From a checkpoint of a small transformer trained on Wikipedia: 3 heads of 32, 121M tokens.
Each number is 500 + 40 x the weight over its row's rms, rounded and kept within 0 to 999. Layers, rows and columns count from 0. Numbers have three digits each. The size before them is the row's rms in percent of the matrix's.

# layer 3 MLP down (transposed), 384x96, rms 0.157, rows 363-383, columns 0-95
099:506490472492514606507540528516559523496511493472570502453433481458517501524446481483528486538510457503503507558479453525532513509477558558483578515494562594489511506501449508450522473469532522520524432493478501581501450565486494556577443505546514543481557433531513508480448427465522491608
096:467489584468510475563512498524523494515538532538442512544485555566507522476517455463499488532534499520520419543512451423507523412502563473527388499504489526491486485595460488474434569462427471441524561570535572535499496526542514539463493549461487467512515489478493510511501503506459451438
109:530577512517459447521533458515476527427507576515541466479511504497477436518542508597580474516490506513580421473457553455526441512543542508506472471476513479460407480524479477508532489441462535578459494462552490484517462460457447458521535493479535520431480505572571498525479516516443463509
117:467474441505428601507561482527493520479519549484503537413519537552498477576470508512438543523485522544532498532451519501525440575465519512528556513534464455467462458531536560526478605532468518445533498590478479565504530525575494536490550490508540537515489483519496481491500540545585514474
091:490476462513479553546494510550508483475508504458547500483515444504469471604515518490441471492535588481466526524584424488475483555454533458491538470463523545563498444444526469500527532490631502421464417533461519472469519458519518475545455486531502517437527500454448503451537550460498509475
096:436514467495509514619506492527519528473502438451523495476517559451479519486497496530371510538477497548503568490515556575484507514518465526498429466513480504556443478427551525498480512571508472521546522489480440463453521482529507531525570480465497541498447508447487557481587562507578509513
107:495583444469590522490500522449508567502533486503505416508519456512551537472518529498531505422448549525504483490499577597489480500490480427490478532503418538519494508479436501477534517491552465544530533534517480479505441444520546538421511531525495476499505568506573434472499510455560560436
101:546528482551505532544436509509485518529485472480399576600498487533534484456522457551519465457493463509471473539534483525580478540455561523514501481465476486514510558503480435462496509436474572488525478491551453390546495452446495428496495414455527531465492489490464557496508562541524516523
081:537569485497508605488472569507502505497534559498454499515503520507501530485508493475545483439407537483449466550509530495528443454536527566500484461503505601456440463560437458501476454519525468489484560459467519470547527501459467446492487461483545472518536540424545522431597520494534501444
095:442432477519513557499482439548484513558522449537443508482488450487447523479487595527542537521538497510542555462474472502583495536452494528469503439515540548444530464492522537507527502460527571505523508508493435526481557484539529462497477527499435517563515646554512422505500485533522533540
097:519528514489600466537555475481526579449497538449416478506553542492502457528488492452491491540483522529532511483442428449480533524537533550473535479447533520525518526471549463448441486555485474545578485570479457505567503526471419516509548533463439483516453490465506448425555423497501498502
103:496490544492461520494460455450560518494486503519425443538534455511527513463601482452541584475454471435483520499527550500454488475510446512481442580444453554466593478457469503536542491500525527481618484510532455455546528523487472527538459503468554492522534557504520508449570512525486542508
095:463509471564540589552509496523484494459483511518490561506526551511486514477508450445488560483501538465433600530524472542535472513462438479521512566524490488540518478532499527533598467533563486452513518483432449517514564495509464497543550521525446454503465452465575458532537434560422538467
099:434542463558453497481570492504490492454570497482514465528555461534470542484474473472499486498504482462564537458524431450505524514514587473538460541445430532508496412497530443464499509482559507521520507487545530600506468461489517476532447536508516478562478415441491550468528428561573508508
088:518480461501499425459536422473486471521451542479416463502527549485503471495461521475487473522444434521540496483428541569562452455473534530429488466428527509504469542495474521483516476474523461389422463522502531475495457496515471486506473473510551483589479466568516511460399495464533541469
113:473535507543504575465521575544447566580474497584421503527514486448499531488428510498500456527496551532491506621514482509480503490471480526456502560521508498460485506613534568476560510466528470522489513408500508476457464503460545545526549467482533454448510480466493529503528485456436482485
114:492439561535535462584513530533559499472436494535430456484520526515475445538466469482499578475537481512536496532493485483554443499504465481549471519547532440491458466541495450537496542511505522521501603484486515562438512509503560421483536425460444536528532538472413470500539453485490447567
099:535521487521530583495461544496519513510495464501500512545523542499535437489521468577546526486512508617429505479516503457495428459474428532475541578470523452541475513515424470577444416524489548497533536449484517511540482514489541481495481487531514431458555463468545523507517559492397476529
102:554519565466535471568460487511441579488484477469490584522471562531471471464509537524568492461530472468482498458422517508547534512494491520487484479583589501528492473518583555447524506457507499500422534436519522407464439496596453463512510512521468522488503491436451551467505499506515477500
094:503479496507481450480497508539501499483463474497516492540518467516458524537524562545550495547455602553458457550491538475584526487474435480513486529532522498507535484521538464452548516567553482514540550476524633530438506456534566450585531545536516492507517489456533498445523508487391519458
098:444460546532508526462458437461488560486523527545487502484572486410520400505468434553512461576488413504500486457534434448480455475427509505548495490455522436499527517501541512534480491468496519480479422510542451489533500617520452562486513509517518471487479537520513481436532469484484445482
# layer 3 MLP up, 384x96, rms 0.171, rows 364-383, columns 0-95
104:492486472508529477512459476528535405557477557518577515496480486517521374542454511525533435536517518440457492556490427444492433500523427508555497542459477534483487512498540470514549465567484443458524552480532502443495400433534522457459453489529461464467447500485506528508491547517533502517
108:534476452498556516420498567449417567469467435481496489511529503396476496471532550514534456493501555491482448497487543498551447505509503517548500425520470515548461496501554487520419509486500509537494581511451491462511522490540510547545493530502387531511421562484503473440471547439533505526
098:453505531551535520472504536511500512535531502594513518519496485419536500452490506490528520463535542449461562600530449443491488556554503528522401467512530604479503522501470545501563498492510475513488512449422447453497466503438459466451533475506485450480501551437553479503448510522435541437
084:493457475460466471465481572536513519529528511555494517506467489548597458533510472463465558522504536474540492502517502516504462504459479606473510509512457442486476480566542458508532529486428497537497449604425424479508480544566584497484508476540552459479535462479520497458476540411543453458
091:518498453534499536431405491444550529541562564517413488494514504444444452498494535458510502459471511463540487498495484538548574524470476543486483556500511554583448446479521442459486519494526524486530434531582480451460584519487490393466524428511520499530534535456479497484495495471484463487
112:462442507520459553546439454488513521540477482521498526478527620525453520486572539388479525427476483502559511544511430518494428509523563518521528467494450476492529442502522463481462545563572522583482471499567529517467498498438541492451527543480512485464443462545506522489466522449501482473
102:532438459482369511478446510509611486521450493598514505554540415514476463511439474505502555505531473533569510473474414540497493539530464522463534507475470465521437530514575493506484544505521546487505530483547488479496482418516522450504538473498450468468523484519552519513548534522481499575
106:474442507552441476484443463438518502472486372482499484459519452559469493509526515536545518510560519487528501534486510478470535481504497385517471518505494492507551546490608468505543517484486483524479466484474466483491543414530529492491536527536480512482453456506556455530475489493351514565
099:503470417490489473420474569565483508532518552472543499463435489515507531478533469523476504455499508465443497487550506478537441568506490449585541490490432486476502546596492472564496467487551506522462489496399539499454539507513549423481586541473561466489531485538525540465476524505514513424
092:504523492477479529623484491506448497524475458459488459522488537479455519501533533552466551494577518489463435482582530460491477573500515464515511426492526470503500500540554526448532440489493473492539542531396532534486511460459505517461461471544487545481525513500586471533402448519510509601
101:445523473590537406530426465447472422517537557502504471559510481514496510560505475567493450483458503518509560515551544418474495489506537534534457524585488451546459580481454561453525525525518534500491468525505469512499439503485449494496482543474617512448491544525542536479511488498470517486
096:547493527473557526507440520455522530555479481491554481464496476399523505509442580490449446518534506634563467497522491493515542489483527518490559477475470487503484435545482471491467545520511515459458527528510471487463469516403518454508454462538433574473471501498513455495512553391512496449
092:485475496516493510449458534511451562520455519368491490515465439465496478473518517527489506529457581534503421476527507554484503582457471520460574462547446418419542530519515531474557534460502489475476528618485473486531486517475464485496549467516456452517515530497475567504480510458461508444
092:564491457464457413528499436596475539504488542502547500460502443499492463467434447509554438497469585518451554436509484482533567473521445481526565514574523471544511510492574449471518536471499548535445496467506512518490479483467525432536503496449433579475558493492502533525557483499466514490
112:413496515436485503520494497522559460513563573545437494474559491452471543410519570497436490518521484466445506484492490447508512486499543500525570532472504405449505501507531489550497529542536447518506499488534515453474583507535487486463561468483531488470468451569435510588430533541462517541
105:530513479461469498473506559492559466458489499408448493534447397510477498544466522490467461507550459491477447506433500557537466526513483503518472460606499517513467550496494486485553504473425560475558519587479578496538492501544511543495473596442501523487507429444481473486529566507466536526
100:449507476500528491507513526513507488527479472473487485517465486533463515570490536498470483553496489445520579553490448490536530491569624454487534450519501527485502477494569510428496575472430558432501502474539576467515448474563435537386574508509514518481456503550478463438539473484521499476
099:497411544440464543495477484542458440570542514454554526473498463554524540469573466505470472494441522491492440588561437544474467500448518435426458521521460530507509497493468499496541436534526521525512495492458480509432499563542566458485470507410538474469487542594497470497456504510499523502
096:411473520461533527493472538487507560586462478532525503487487464483446540421473476506418545503490510529446560484558531493459532501525488536440549494512476453474539490523481474464480470493491520542544442511533463491515493577556514551444443441476448492600450486493511543381497501495507504568
098:546406533543598490538413523579430466548495533428434504482511515574537469465492500451526498491540530512490422582545506523536450512533468554475501521476474497536553497514513484539482496506533448528498478463447521559504524495534550475547498484528458562529467542495464472504476499543511442416